config.toml
n_layer = 13
d_model = 448
n_head = 7
n_kv_head = 1
head_dim = 64
d_mlp = 1216
vocab_size = 19763
activation = "swiglu"
norm = "rmsnorm"
norm_place = "pre"
norm_eps = 1e-05
positions = "rope"
rope_base = 10000.0
rope_fraction = 1.0
qk_norm = false
attn_scale = 0.125
bias = "none"
tie_embeddings = false
parallel_block = false
init = "trunc"
init_std_qkv = 0.0371
init_std_o = 0.00728
init_std_up = 0.0371
init_std_down = 0.00442
optimizer = "adamw"
lr = 0.00164
beta1 = 0.9
beta2 = 0.99
weight_decay = 0.15
lr_head = 0.00723
warmup_steps = 264
schedule = "wsd"
decay_fraction = 0.694
decay_shape = "pow"
final_lr_fraction = 0.1
batch_tokens = 262144
seq_len = 1024
doc_mask = true
train_tokens = 829900000
steps = 3166
dataset = "wikipedia_en"
Each number is 50 + 12 x the weight over its row's rms, rounded and kept within 0 to 99. Layers, rows and columns count from 0. The size before them is the row's rms in percent of the matrix's.

# up: layer 7 MLP up, 1216x448, rms 0.0454, rows 942-976, columns 192-255
# down: layer 7 MLP down (transposed), 1216x448, rms 0.0389, rows 942-976, columns 192-255
# gate: layer 7 MLP gate, 1216x448, rms 0.049, rows 943-977, columns 192-255
up942 099:35 59 45 45 36 51 50 52 49 56 54 41 57 36 69 53 38 44 59 47 50 48 56 52 61 31 46 32 50 47 74 41 51 16 47 48 50 71 55 35 51 57 44 66 51 42 65 25 20 49 46 61 55 81 69 57 64 56 52 41 39 53 24 50
down942 098:36 52 35 28 53 38 41 52 46 54 59 59 58 23 47 52 58 49 68 48 59 51 38 60 58 57 45 35 45 58 49 62 69 37 53 45 43 50 35 55 30 79 56 57 64 56 40 41 49 38 49 56 41 56 34 40 58 56 38 42 58 46 56 60
gate943 088:56 45 48 62 33 37 55 33 51 52 51 52 69 61 38 68 44 65 57 56 49 30 45 51 44 46 74 37 49 42 57 35 51 34 40 30 59 63 57 58 33 43 44 78 49 58 40 52 50 51 47 34 71 46 36 61 54 37 44 53 53 23 38 64
up943 093:50 50 57 56 42 37 55 52 39 47 48 48 41 46 55 41 44 69 54 40 74 33 44 47 35 50 55 43 38 51 41 64 56 19 27 39 66 38 56 70 57 54 33 60 35 48 60 61 48 64 34 50 52 33 42 32 55 50 41 63 62 42 49 71
down943 093:68 48 52 68 35 41 31 29 39 59 56 36 64 35 44 54 39 40 20 49 32 47 34 68 34 27 61 60 60 35 50 39 45 70 71 62 34 43 44 49 31 51 46 56 51 48 47 60 44 45 48 69 53 41 58 26 38 64 52 68 41 66 50 69
gate944 099:48 72 65 58 65 71 52 38 41 71 55 52 22 46 25 28 59 71 61 38 52 51 59 44 46 36 51 45 37 41 50 44 41 33 37 42 55 52 46 61 42 58 55 52 32 62 28 53 39 66 39 37 32 66 48 44 48 63 62 51 45 69 48 66
up944 105:46 58 61 60 58 39 66 70 60 21 55 61 50 60 56 55 37 51 47 37 77 44 59 57 55 65 60 39 49 57 44 53 63 73 52 82 60 40 64 47 63 58 42 43 67 55 55 35 60 34 59 53 52 51 42 61 62 53 59 46 59 46 31 47
down944 101:48 36 44 58 50 35 44 48 56 45 57 48 40 45 34 56 43 57 63 44 37 51 61 31 37 50 53 55 68 30 31 48 41 53 47 52 38 42 61 42 42 55 51 51 57 44 49 31 54 68 28 51 52 52 64 61 37 26 59 33 30 77 08 63
gate945 104:42 55 42 44 49 49 73 49 52 64 37 31 45 58 41 73 62 55 48 28 68 58 42 46 33 58 43 53 59 46 46 52 42 50 28 67 30 49 57 51 64 54 55 30 59 63 63 47 30 44 30 40 61 54 70 44 58 51 50 24 23 56 43 26
up945 104:54 42 35 27 63 35 57 47 64 34 45 43 54 60 21 50 52 54 54 45 54 58 51 55 54 46 40 54 48 52 52 56 38 52 71 48 42 70 46 54 61 59 60 68 57 46 28 36 53 59 49 71 40 85 45 43 39 40 73 34 58 53 37 41
down945 104:35 40 59 38 75 44 40 65 55 49 40 44 60 41 30 48 56 48 42 55 53 62 49 41 47 50 49 68 46 52 47 34 57 62 49 48 45 56 56 84 76 47 75 43 45 47 42 73 33 73 52 68 40 40 66 48 44 45 46 36 68 62 59 65
gate946 101:55 30 59 38 45 50 57 43 51 55 52 57 59 42 43 36 50 46 44 41 75 36 55 70 37 38 50 29 54 77 78 29 40 63 34 66 58 48 33 67 69 59 60 69 28 35 64 59 64 39 46 58 66 73 55 56 58 59 36 43 44 36 52 49
up946 101:46 51 59 44 49 48 53 44 50 31 32 44 68 65 41 56 49 48 49 55 32 37 63 35 53 48 60 58 57 73 44 50 49 44 45 38 54 44 53 60 81 44 21 70 39 37 67 70 44 56 52 29 44 51 48 37 52 49 57 51 44 45 71 59
down946 081:41 45 59 57 40 24 49 57 50 48 58 45 50 47 45 47 43 29 61 62 44 44 71 36 52 54 62 72 44 49 56 49 52 30 58 53 59 53 39 68 55 23 52 25 43 57 52 28 45 83 44 67 64 35 43 72 55 49 49 82 41 50 47 51
gate947 093:28 56 59 47 51 41 45 51 38 55 57 56 37 57 31 43 72 35 42 44 36 47 40 33 78 46 28 45 72 31 52 44 43 68 38 55 43 41 31 56 48 43 58 60 51 49 51 62 67 34 50 35 46 60 67 49 38 42 43 44 55 57 49 45
up947 110:62 61 45 31 48 59 31 36 35 66 50 35 43 46 59 43 48 61 09 53 43 58 36 41 36 55 49 49 57 54 44 34 31 59 73 62 45 49 42 76 58 59 44 30 52 48 58 72 52 40 77 50 59 64 56 47 34 62 61 44 40 63 58 36
down947 085:53 67 43 16 50 58 36 48 43 57 31 52 39 33 66 38 45 60 15 51 52 53 29 42 39 47 45 59 41 51 53 36 53 66 61 56 53 57 56 58 43 55 39 38 55 47 62 61 50 53 66 67 46 61 47 58 53 69 54 42 49 47 49 39
gate948 100:51 53 56 57 63 53 41 32 49 52 47 46 60 53 45 50 68 64 50 54 57 68 46 27 60 65 60 54 65 42 66 53 54 56 48 44 52 56 39 57 62 48 59 38 39 50 43 59 36 43 70 67 50 29 60 51 80 52 12 42 44 68 56 53
up948 097:44 44 69 34 61 51 49 52 61 36 43 49 34 39 61 45 56 58 51 58 40 44 51 60 60 72 71 58 63 45 52 42 49 64 61 72 58 46 45 18 51 50 54 63 47 54 47 53 45 61 65 42 62 50 50 33 43 48 50 40 59 33 51 51
down948 099:75 53 61 59 71 55 60 60 72 51 32 56 59 39 52 42 33 38 61 48 42 38 53 69 50 52 33 23 41 42 47 51 58 62 35 62 41 34 56 66 71 48 52 40 38 66 44 31 53 17 72 50 39 28 41 46 54 62 76 55 39 54 50 42
gate949 106:48 34 47 50 29 61 46 49 39 66 47 36 23 52 43 71 57 24 44 41 78 32 43 51 39 57 48 41 51 54 48 54 29 42 59 64 41 61 25 60 28 55 42 48 59 53 51 50 43 51 57 42 47 37 53 62 44 47 55 53 43 54 72 68
up949 099:41 53 65 45 27 52 31 45 63 52 30 54 49 58 68 24 60 56 42 67 52 44 69 74 54 60 48 54 42 43 52 62 26 54 41 64 28 46 73 30 34 30 72 46 39 45 47 54 45 47 47 48 49 38 55 59 40 42 47 51 55 30 56 63
down949 101:53 67 32 38 38 49 51 46 51 66 51 71 52 46 41 47 64 50 18 49 40 50 64 57 32 62 43 10 48 36 25 38 73 49 32 59 60 39 62 38 50 69 72 53 52 54 38 76 67 34 54 37 41 42 57 51 48 51 48 46 38 39 62 39
gate950 105:46 33 58 72 45 72 51 48 44 55 66 32 51 61 62 44 66 55 34 54 49 50 37 48 52 45 41 54 54 47 55 56 40 50 45 58 26 49 48 62 46 22 48 41 42 34 58 68 54 62 33 47 45 57 51 75 73 47 41 58 35 62 63 79
up950 102:49 67 58 57 61 60 72 62 35 32 28 35 51 53 45 65 53 62 34 38 63 43 43 33 38 28 44 49 59 62 60 42 71 52 42 33 41 48 31 50 35 39 64 47 43 39 43 43 51 44 26 59 51 50 54 45 36 45 44 56 54 60 36 67
down950 101:25 61 49 91 54 82 37 52 59 60 59 63 59 54 68 39 46 39 31 59 66 63 65 51 63 29 38 41 62 44 45 57 73 44 53 58 45 52 39 25 56 57 55 36 63 48 45 68 62 48 55 54 34 62 35 51 59 62 28 50 68 54 70 39
gate951 100:49 17 59 49 37 39 45 76 51 53 48 57 49 90 50 45 45 43 43 57 52 48 55 60 39 56 58 43 68 26 46 52 61 58 54 54 40 69 53 48 58 50 37 50 49 59 53 50 45 41 44 58 38 40 42 51 46 34 40 28 62 39 45 57
up951 102:39 66 50 40 34 27 63 51 38 69 51 41 79 72 57 35 56 43 32 35 54 46 67 38 52 55 52 38 40 58 51 38 65 57 51 49 48 52 50 58 60 58 56 40 37 31 53 52 45 58 73 63 31 42 51 65 63 70 68 41 46 36 25 43
down951 099:49 31 43 35 64 37 27 50 44 62 62 62 87 38 38 48 39 53 55 53 51 36 60 53 42 59 66 39 62 47 44 76 75 59 52 55 48 63 53 58 47 50 46 44 53 47 65 53 43 46 66 40 31 31 55 50 52 42 61 33 39 28 56 29
gate952 097:50 42 47 53 49 48 66 66 34 57 61 72 40 62 42 49 65 27 36 42 54 57 45 48 43 59 32 45 47 21 44 56 66 64 61 40 57 39 56 54 52 41 49 39 70 68 73 28 42 78 45 32 51 65 66 55 44 71 45 58 64 53 64 43
up952 101:45 48 43 55 56 44 38 45 34 54 53 32 55 52 39 31 52 44 64 43 45 46 60 60 58 48 78 54 57 38 59 39 61 42 35 65 68 39 49 47 49 53 48 79 61 43 49 28 38 58 59 48 43 58 67 48 65 50 64 71 62 46 64 84
down952 103:28 70 57 58 56 48 48 49 32 36 67 71 33 68 44 42 60 48 50 53 57 53 78 29 61 60 66 56 50 58 39 51 61 45 39 46 44 44 50 45 40 59 40 28 60 66 23 41 43 56 48 55 39 33 39 53 54 65 73 41 40 70 58 70
gate953 096:61 45 59 52 47 61 37 63 69 57 52 50 38 32 69 70 52 37 66 61 39 33 67 55 23 43 59 48 40 48 46 52 56 52 67 70 35 54 45 40 63 44 65 63 42 72 51 32 45 65 44 29 56 57 48 47 54 51 55 46 40 31 42 65
up953 102:49 66 66 48 56 45 20 65 48 43 50 51 46 45 38 34 37 37 38 52 40 53 57 38 43 57 56 34 45 52 50 55 40 47 62 56 18 35 62 41 41 57 65 22 58 56 41 49 45 47 53 44 59 58 26 38 55 55 56 39 68 42 51 47
down953 102:58 44 41 68 74 58 72 40 37 43 66 61 34 39 34 56 32 34 54 51 47 63 33 39 53 54 57 71 42 35 50 58 31 72 59 54 21 50 45 42 63 53 59 69 55 42 46 57 55 61 54 56 48 33 55 57 38 56 43 58 50 71 52 68
gate954 101:47 41 61 64 39 62 57 55 45 55 33 62 49 68 55 51 49 60 36 55 36 59 47 56 30 45 62 46 55 48 58 45 36 43 47 49 56 45 45 41 29 53 41 70 46 51 59 39 64 62 55 41 53 71 50 49 32 43 57 44 75 42 81 57
up954 100:30 45 81 54 49 57 48 46 47 56 65 60 25 40 53 50 39 50 17 50 39 30 35 27 85 56 43 62 54 55 68 52 48 54 47 41 56 53 57 45 62 40 64 54 65 61 66 63 45 60 50 27 61 53 77 55 47 67 47 56 57 45 42 56
down954 101:53 44 64 59 23 56 84 62 64 52 38 60 40 64 76 43 47 30 47 44 54 56 34 34 36 32 61 62 43 60 65 52 69 57 47 45 66 47 36 50 50 30 49 44 61 54 43 44 50 45 27 18 58 53 52 45 43 33 62 54 52 53 79 50
gate955 089:61 62 51 52 48 48 36 63 49 45 64 39 49 72 54 67 56 28 59 36 30 53 59 68 56 32 50 64 45 34 60 28 54 70 32 59 38 36 30 24 51 46 39 61 58 55 27 41 55 44 62 61 33 46 32 53 33 65 32 55 59 44 33 47
up955 094:72 52 41 38 59 46 60 31 42 65 39 58 54 55 53 46 49 59 52 54 65 39 61 50 45 53 47 31 44 51 56 53 49 57 41 43 75 76 55 48 55 62 67 57 65 37 83 61 61 42 58 58 57 60 58 74 46 53 37 19 60 45 80 69
down955 095:54 24 60 79 56 57 64 57 49 42 33 58 66 68 53 51 54 50 49 45 61 33 33 45 43 47 61 60 56 49 31 65 53 39 24 70 52 53 48 34 40 38 70 66 60 38 57 72 55 57 37 31 63 38 53 54 57 42 37 36 34 59 29 49
gate956 100:39 44 52 61 53 45 41 63 53 37 41 47 42 53 66 47 31 46 58 45 45 65 37 54 64 58 42 53 84 35 64 40 72 54 58 69 48 53 58 43 50 67 54 44 26 65 39 53 27 44 30 53 42 33 62 48 52 37 45 56 80 42 55 31
up956 099:59 55 39 55 37 62 52 53 62 57 38 32 60 52 53 66 54 41 10 55 40 36 53 49 35 68 44 42 49 45 63 54 38 55 48 66 37 28 35 48 57 53 54 48 30 56 66 55 42 37 64 59 61 53 41 51 53 60 63 53 36 52 63 43
down956 099:45 53 37 46 41 58 37 58 37 68 55 43 47 63 16 43 61 53 62 26 78 39 24 68 48 52 53 60 48 47 48 22 48 54 62 60 40 57 40 45 45 41 46 67 36 58 42 33 73 54 62 49 55 49 61 65 65 69 37 57 32 55 39 49
gate957 102:40 49 31 47 25 51 55 50 61 75 42 67 45 58 48 59 58 55 60 49 51 50 36 63 46 53 46 45 46 62 42 46 53 59 47 53 62 48 32 60 48 51 44 49 61 48 49 42 36 51 34 51 54 51 46 45 63 55 49 44 65 60 44 54
up957 103:52 38 62 44 50 40 19 51 63 47 51 63 51 39 74 52 53 53 56 38 35 44 47 56 69 58 36 40 50 54 37 46 52 67 45 53 49 42 48 58 55 50 28 59 68 33 60 40 41 39 36 52 48 43 50 57 35 63 50 48 35 39 27 19
down957 105:60 40 42 48 37 51 51 55 46 47 60 62 34 32 72 53 50 65 38 32 50 42 37 47 41 48 46 43 35 51 46 29 54 66 41 70 62 46 60 49 49 48 31 37 41 56 77 62 52 36 61 57 44 33 69 54 54 46 57 19 56 58 64 41
gate958 104:49 57 39 62 41 74 72 65 58 54 48 48 66 54 67 62 74 54 66 43 74 37 42 44 48 59 60 40 37 46 53 45 70 64 15 48 61 65 39 50 51 70 70 51 46 26 66 32 64 36 45 57 53 64 81 37 47 41 26 43 37 45 56 44
up958 103:66 51 48 65 51 46 58 54 77 58 42 35 58 45 61 74 54 32 55 54 62 65 54 35 46 69 62 53 29 49 64 42 54 31 42 57 69 66 44 54 62 54 45 62 52 57 50 38 31 58 47 57 45 46 58 47 48 46 34 64 78 37 81 42
down958 105:61 35 49 51 62 47 47 58 26 50 71 51 44 60 55 47 76 55 39 38 41 50 48 33 44 50 50 43 58 52 57 52 49 53 28 47 60 69 49 56 58 68 37 69 41 25 87 22 58 26 57 57 56 42 53 21 73 50 66 41 46 17 38 38
gate959 102:71 46 70 49 42 65 46 77 70 52 57 52 37 54 48 61 53 53 42 62 58 41 26 56 66 39 55 55 35 40 69 55 64 54 59 64 47 57 71 42 51 62 45 55 72 57 58 40 62 68 44 49 54 52 45 67 55 49 20 57 76 34 61 54
up959 101:48 53 51 53 47 64 67 57 37 42 35 39 59 37 56 68 32 33 52 53 51 49 53 35 43 58 38 45 54 36 54 55 21 66 65 35 30 51 61 48 48 61 57 62 57 45 52 43 72 54 46 49 67 45 57 54 35 72 65 72 61 42 63 43
down959 103:52 44 69 68 54 72 49 61 58 52 58 65 35 50 49 59 45 18 24 58 46 59 42 43 44 30 42 14 52 55 59 47 61 53 49 65 36 63 29 55 42 62 45 37 65 46 49 45 44 35 60 30 67 53 55 62 41 57 63 65 34 60 55 41
gate960 101:46 57 58 60 52 28 57 55 64 46 73 61 48 57 59 59 29 37 48 34 49 36 55 43 69 37 65 60 32 57 31 57 59 60 34 41 61 51 38 28 35 63 68 49 63 29 52 63 49 48 73 35 26 58 39 37 57 62 43 31 64 49 55 34
up960 102:73 38 59 37 65 28 29 59 53 44 56 42 24 39 47 37 69 65 26 46 38 54 71 48 64 50 57 37 61 51 53 59 45 46 38 51 35 65 43 73 46 46 65 36 58 53 62 29 45 49 47 50 45 76 42 35 78 67 40 46 42 65 40 41
down960 105:44 52 40 48 48 54 38 52 56 50 52 43 67 40 49 38 44 44 51 41 64 43 62 55 34 37 23 39 37 29 23 33 54 43 57 58 45 35 54 66 46 41 48 62 69 83 41 64 27 59 43 40 21 70 59 74 45 54 42 56 25 63 42 46
gate961 106:45 52 68 62 43 46 55 41 54 52 45 38 37 68 53 42 62 55 46 51 58 66 49 36 70 61 39 47 61 37 58 45 35 73 22 34 49 43 35 49 68 57 45 35 52 35 49 59 69 53 60 39 44 51 48 61 49 46 59 45 41 54 59 60
up961 099:39 49 44 58 55 44 68 57 47 50 57 61 64 64 66 49 54 56 68 42 52 39 60 46 63 40 54 54 53 54 64 35 62 31 41 59 61 62 61 42 46 42 70 50 60 65 48 31 40 47 45 34 39 48 48 46 46 56 62 37 69 45 56 23
down961 101:42 46 39 26 67 33 40 54 46 63 59 51 46 40 51 53 59 52 68 56 53 59 56 36 75 48 31 36 63 48 62 35 51 44 53 43 37 63 36 46 57 45 60 52 75 44 46 40 41 40 63 40 46 46 66 37 51 54 55 23 47 44 66 34
gate962 087:43 36 32 57 40 51 54 38 59 55 71 55 42 56 55 67 54 67 61 59 46 49 62 71 49 53 52 52 72 35 44 54 38 42 61 50 48 51 58 33 56 44 61 65 31 52 54 48 46 58 55 57 38 61 38 49 49 48 59 44 35 63 38 60
up962 092:62 49 52 56 52 30 59 33 53 42 49 53 48 67 71 28 46 59 39 67 43 42 49 89 42 31 45 41 53 52 55 34 61 62 57 61 77 66 40 28 57 39 54 51 33 62 42 39 54 57 69 56 48 48 52 41 50 43 75 61 57 33 62 47
down962 092:36 50 67 37 59 34 28 56 53 57 76 67 55 49 43 39 44 41 30 41 54 41 56 35 56 29 31 58 42 66 42 53 52 43 46 58 38 50 52 35 37 44 47 61 71 53 43 49 37 56 85 46 49 67 47 47 43 35 61 81 54 59 31 32
gate963 101:55 49 59 72 39 54 58 68 59 75 78 52 44 44 56 33 46 49 42 48 39 49 63 51 63 47 43 45 57 67 44 42 54 63 36 56 73 45 48 55 45 52 44 40 70 48 46 35 59 57 44 61 65 63 41 49 58 58 42 46 61 46 33 39
up963 099:57 46 60 55 58 57 55 55 44 49 57 21 59 47 35 61 46 50 65 36 50 41 52 54 58 31 48 52 52 74 63 42 41 63 56 59 50 64 41 43 88 31 67 64 60 26 59 50 56 43 48 58 48 40 55 58 45 51 52 34 49 42 58 59
down963 103:23 74 59 46 45 40 26 46 62 57 51 39 32 35 51 70 47 39 71 64 29 55 52 35 60 85 54 69 54 45 36 61 63 51 39 54 45 45 54 39 60 52 54 47 43 61 55 61 54 50 56 51 38 40 23 39 43 34 60 57 43 48 55 63
gate964 102:53 51 48 46 55 52 35 50 33 75 56 32 54 66 33 46 54 49 67 60 79 45 51 63 33 47 45 65 52 42 44 43 42 46 39 54 49 47 26 59 78 64 50 60 38 56 37 29 53 59 28 61 71 51 68 62 56 43 52 49 40 61 55 77
up964 100:40 48 51 47 31 54 23 56 34 61 47 52 70 26 60 50 69 58 77 52 58 75 54 71 48 40 68 41 55 42 49 31 56 58 48 51 64 49 44 62 55 71 41 45 42 40 57 51 23 47 35 58 46 29 58 31 73 61 38 41 54 44 38 48
down964 099:46 53 56 46 43 67 63 34 46 47 43 65 41 26 56 51 65 44 35 35 41 47 57 37 60 51 61 28 51 46 49 48 52 58 48 51 66 53 44 51 62 74 52 39 64 64 47 39 43 46 55 55 32 51 35 55 43 53 45 41 71 55 38 32
gate965 117:35 50 65 48 67 59 49 57 63 47 55 39 55 42 65 50 58 48 51 26 46 41 51 56 60 27 57 24 60 49 35 38 70 49 60 59 55 63 67 27 51 53 51 70 43 58 49 41 38 41 55 51 31 54 49 18 56 50 52 55 45 60 43 42
up965 104:72 31 47 63 84 64 56 43 65 50 43 47 33 47 45 67 56 33 41 58 50 53 40 51 46 37 29 64 48 62 56 36 21 41 44 58 49 46 19 40 46 40 76 52 49 59 41 61 54 65 51 27 46 60 63 52 68 14 40 55 72 43 60 49
down965 101:32 52 28 51 44 48 60 40 54 35 41 34 51 45 55 43 82 37 49 60 33 49 39 55 48 63 36 28 62 74 48 39 31 45 56 46 71 44 49 55 31 43 49 65 39 56 43 50 50 43 34 35 37 63 66 54 71 54 50 70 42 56 67 47
gate966 093:62 38 43 79 43 60 44 56 56 81 65 55 37 67 43 44 37 55 61 68 60 43 42 53 54 35 31 66 59 31 54 47 50 58 56 46 56 65 33 25 51 50 51 41 59 60 34 69 79 42 60 43 50 58 43 27 49 39 46 54 88 49 67 47
up966 094:34 44 49 49 51 56 46 48 53 62 50 54 38 48 55 42 44 50 51 54 61 50 57 61 47 53 43 67 47 57 53 38 32 55 30 71 52 69 35 79 57 54 27 26 40 73 81 63 57 23 46 54 63 27 42 37 43 43 46 55 35 38 47 75
down966 096:50 64 44 29 35 46 68 42 38 59 46 59 39 46 54 63 47 60 30 45 36 44 55 30 65 46 60 44 59 67 49 48 57 38 35 54 37 39 45 60 51 73 38 58 46 70 59 33 47 53 44 46 63 59 66 54 35 58 54 58 18 35 64 39
gate967 099:49 44 51 74 55 71 55 57 61 54 59 38 38 52 63 53 66 40 66 45 51 55 28 48 43 49 28 47 59 47 45 41 30 46 36 57 29 61 54 55 49 51 52 46 53 44 61 55 47 35 40 62 44 37 63 32 63 52 14 47 74 50 53 58
up967 100:49 50 48 31 55 49 33 64 44 65 40 51 29 38 50 60 71 48 54 48 31 47 63 52 66 49 61 37 68 42 29 49 65 61 56 41 37 34 44 56 53 49 47 34 58 59 43 60 70 64 33 37 53 50 74 26 49 48 50 62 65 43 28 36
down967 102:40 52 42 63 52 67 29 40 51 50 50 32 52 58 37 70 42 66 48 60 39 46 72 48 48 65 30 66 40 21 61 35 52 20 40 58 39 54 66 29 36 65 38 40 52 52 60 42 49 56 53 52 81 52 37 68 49 43 52 52 48 54 49 56
gate968 103:46 57 43 60 54 47 52 37 45 61 56 58 48 47 52 55 51 30 39 77 63 43 45 31 44 71 45 41 30 66 50 42 47 39 43 55 45 54 54 34 53 47 39 49 59 59 45 49 53 61 45 33 49 34 40 83 56 56 36 62 65 46 45 58
up968 097:59 55 59 61 51 58 49 54 65 50 41 62 54 48 32 55 55 58 51 64 52 36 40 33 54 74 51 49 54 44 25 39 40 30 34 60 54 43 63 45 48 52 54 50 38 56 87 48 26 50 51 65 49 54 52 40 48 43 22 38 46 44 49 35
down968 104:52 31 59 26 41 61 67 57 55 43 35 45 40 26 62 50 74 38 55 53 49 42 61 55 38 49 47 32 39 39 30 50 49 54 62 50 35 52 49 67 47 42 48 46 38 61 38 37 63 63 48 73 64 55 65 38 37 35 38 59 47 59 44 60
gate969 108:58 59 50 59 57 60 73 48 32 58 64 45 40 44 52 50 29 47 46 32 38 63 54 50 61 50 53 45 48 74 53 38 49 43 48 52 50 47 50 37 75 41 64 39 84 34 48 40 43 49 48 43 45 64 57 40 56 22 41 38 25 31 70 59
up969 104:59 67 46 55 50 60 47 49 65 65 39 37 46 57 66 36 80 61 52 35 55 42 48 49 28 59 59 33 50 56 32 55 60 61 58 57 35 47 66 53 43 41 54 50 41 45 59 36 70 55 51 78 42 39 41 35 52 48 43 30 49 38 46 64
down969 102:49 48 59 48 64 43 54 59 70 61 46 56 51 75 57 70 64 64 46 56 58 58 55 42 42 78 67 31 49 43 47 62 74 80 55 63 37 45 75 43 64 25 45 62 62 52 44 44 30 54 52 66 57 42 62 51 37 59 71 45 53 42 39 55
gate970 098:32 48 44 47 55 59 67 53 54 48 57 57 58 52 31 64 36 39 49 49 37 32 40 51 52 55 52 52 58 56 58 57 66 32 54 58 40 57 54 56 37 31 35 45 27 66 23 49 49 68 36 39 57 52 42 32 58 36 53 48 59 51 60 54
up970 100:62 24 39 58 45 41 63 48 38 50 45 43 54 53 38 55 50 45 31 61 52 65 47 44 47 56 57 38 50 41 34 33 48 45 36 54 50 64 57 56 40 31 43 51 58 47 47 61 49 75 48 76 55 60 41 52 55 50 58 45 54 50 58 34
down970 094:51 43 55 56 57 53 56 50 36 76 40 44 60 49 57 48 39 30 49 52 42 65 52 36 64 30 58 35 47 64 41 49 70 76 51 44 40 45 38 41 54 56 50 50 62 51 49 53 39 45 43 38 56 34 58 26 34 61 52 35 47 45 77 58
gate971 101:48 55 59 56 64 43 41 44 34 40 70 50 46 73 33 59 57 68 60 66 56 55 45 45 67 46 59 40 36 58 42 40 44 44 67 37 46 48 36 67 53 47 32 51 47 56 49 58 53 45 62 34 58 61 49 67 41 52 51 36 44 57 48 53
up971 099:46 51 52 54 48 65 55 50 44 47 62 60 40 49 52 47 62 61 48 66 59 41 54 58 40 58 54 52 39 44 61 39 44 47 55 18 48 40 46 63 39 62 39 45 55 34 46 70 51 60 31 56 64 64 52 46 52 38 49 59 53 59 49 58
down971 100:41 33 39 63 40 56 30 59 39 44 69 46 49 43 49 62 58 49 45 29 55 40 47 27 68 91 60 32 51 56 49 65 45 78 39 78 38 53 56 43 52 61 62 50 49 65 42 59 41 61 40 58 42 61 37 18 65 47 29 30 40 50 48 39
gate972 091:60 51 60 55 54 72 44 48 36 46 49 54 44 55 51 51 45 50 56 43 63 43 41 48 36 38 43 49 58 60 63 56 83 33 49 36 61 37 48 79 28 53 60 53 32 61 32 42 48 53 53 48 50 50 39 54 46 48 51 30 58 50 74 62
up972 097:60 62 31 52 63 57 72 61 23 39 33 59 49 41 41 53 53 63 51 46 68 65 47 67 29 50 43 69 65 44 52 56 60 38 51 58 37 44 41 59 32 52 63 32 52 50 60 48 35 52 43 50 27 50 31 69 55 78 49 28 60 45 36 46
down972 086:29 50 58 30 35 62 51 53 60 62 61 53 35 52 43 39 39 49 33 52 46 74 20 57 36 51 38 63 60 66 56 45 41 49 67 71 52 69 56 50 57 50 41 53 39 69 42 32 38 61 56 60 53 41 19 61 54 56 52 48 46 60 43 60
gate973 107:42 50 51 44 57 49 59 45 58 56 58 67 49 62 75 45 61 52 53 65 45 53 33 41 51 46 47 39 70 41 50 50 59 47 53 42 65 49 68 53 50 55 45 25 35 37 48 37 72 69 64 39 38 77 68 62 43 39 62 36 77 36 60 50
up973 101:52 48 66 52 35 71 66 58 58 40 45 42 34 20 82 48 47 43 58 44 41 52 46 33 72 37 30 57 50 71 57 59 47 62 54 60 31 45 42 40 38 35 61 60 60 52 83 65 43 36 54 42 48 24 53 43 51 52 50 43 53 29 56 46
down973 104:42 39 42 53 36 56 55 63 59 58 50 53 51 70 53 39 42 90 57 54 55 46 52 42 41 47 54 64 27 57 47 61 37 67 50 47 67 33 60 42 67 44 49 47 55 73 62 45 52 50 38 50 39 62 57 38 60 54 47 67 54 16 68 29
gate974 093:48 54 81 64 39 49 42 38 44 54 26 55 53 68 37 44 47 67 59 69 36 65 55 30 23 56 44 40 60 32 36 51 51 43 41 58 61 62 56 30 35 45 48 53 57 67 56 51 33 45 64 50 49 47 62 62 55 60 33 40 25 47 57 55
up974 098:49 55 39 33 64 60 53 37 32 50 61 53 50 52 57 39 38 70 59 40 61 38 52 44 65 46 49 36 58 37 68 54 43 54 42 37 55 60 59 34 43 68 58 70 51 51 36 47 49 49 60 27 31 27 45 54 52 51 53 57 36 46 54 67
down974 092:46 40 67 33 38 35 46 49 47 88 43 41 54 44 46 66 57 55 39 47 60 27 32 58 46 38 30 56 50 61 65 39 45 46 44 44 47 41 70 47 47 67 44 50 40 59 45 38 25 45 63 40 37 74 31 69 51 59 53 51 23 39 50 75
gate975 097:62 61 53 62 43 59 64 59 55 50 36 61 41 62 54 48 48 32 57 38 47 47 29 34 69 45 43 42 52 67 25 46 51 25 35 52 43 52 59 31 37 50 67 29 54 58 54 60 60 22 28 42 49 64 74 45 59 65 70 70 65 60 48 32
up975 099:54 62 67 43 66 77 76 47 60 37 58 42 56 70 39 43 47 63 39 47 44 51 51 28 52 35 46 51 58 49 49 76 39 21 49 67 69 56 74 14 60 49 37 62 14 47 39 48 46 41 47 58 39 72 48 61 67 63 54 60 36 35 64 56
down975 097:35 42 24 48 39 60 43 39 48 40 46 42 22 27 56 71 70 54 64 53 51 52 53 33 46 59 46 56 55 42 33 44 63 48 55 37 53 51 48 24 52 75 29 40 70 48 56 56 38 24 39 60 57 62 71 49 62 41 57 35 64 29 61 59
gate976 103:48 45 57 37 81 57 54 65 41 34 66 63 42 40 46 24 61 63 62 45 51 49 37 57 59 40 44 40 25 49 58 49 48 26 23 25 31 56 52 59 50 50 40 71 64 63 48 32 59 44 48 60 34 50 65 58 67 47 64 46 49 53 46 69
up976 101:35 34 48 59 75 62 28 41 49 37 49 56 63 51 47 46 52 41 44 32 32 57 47 67 52 53 26 44 24 46 47 53 56 46 44 24 49 37 43 47 59 58 41 68 45 53 50 37 66 54 72 70 59 52 63 50 59 45 66 37 47 57 28 48
down976 103:49 46 58 64 58 58 62 36 41 60 31 36 86 58 65 30 58 62 34 18 65 37 30 63 63 62 41 38 56 40 51 61 31 56 50 45 63 43 33 63 26 59 49 63 44 58 48 42 64 35 72 45 44 53 51 63 52 49 61 57 51 44 40 58
gate977 107:33 65 55 40 55 50 30 50 67 57 56 49 33 58 40 45 65 40 53 40 57 55 67 61 31 39 49 50 11 52 65 51 63 43 48 39 58 65 39 51 59 52 45 52 50 53 69 61 51 45 75 59 52 51 49 65 58 45 39 28 63 47 45 44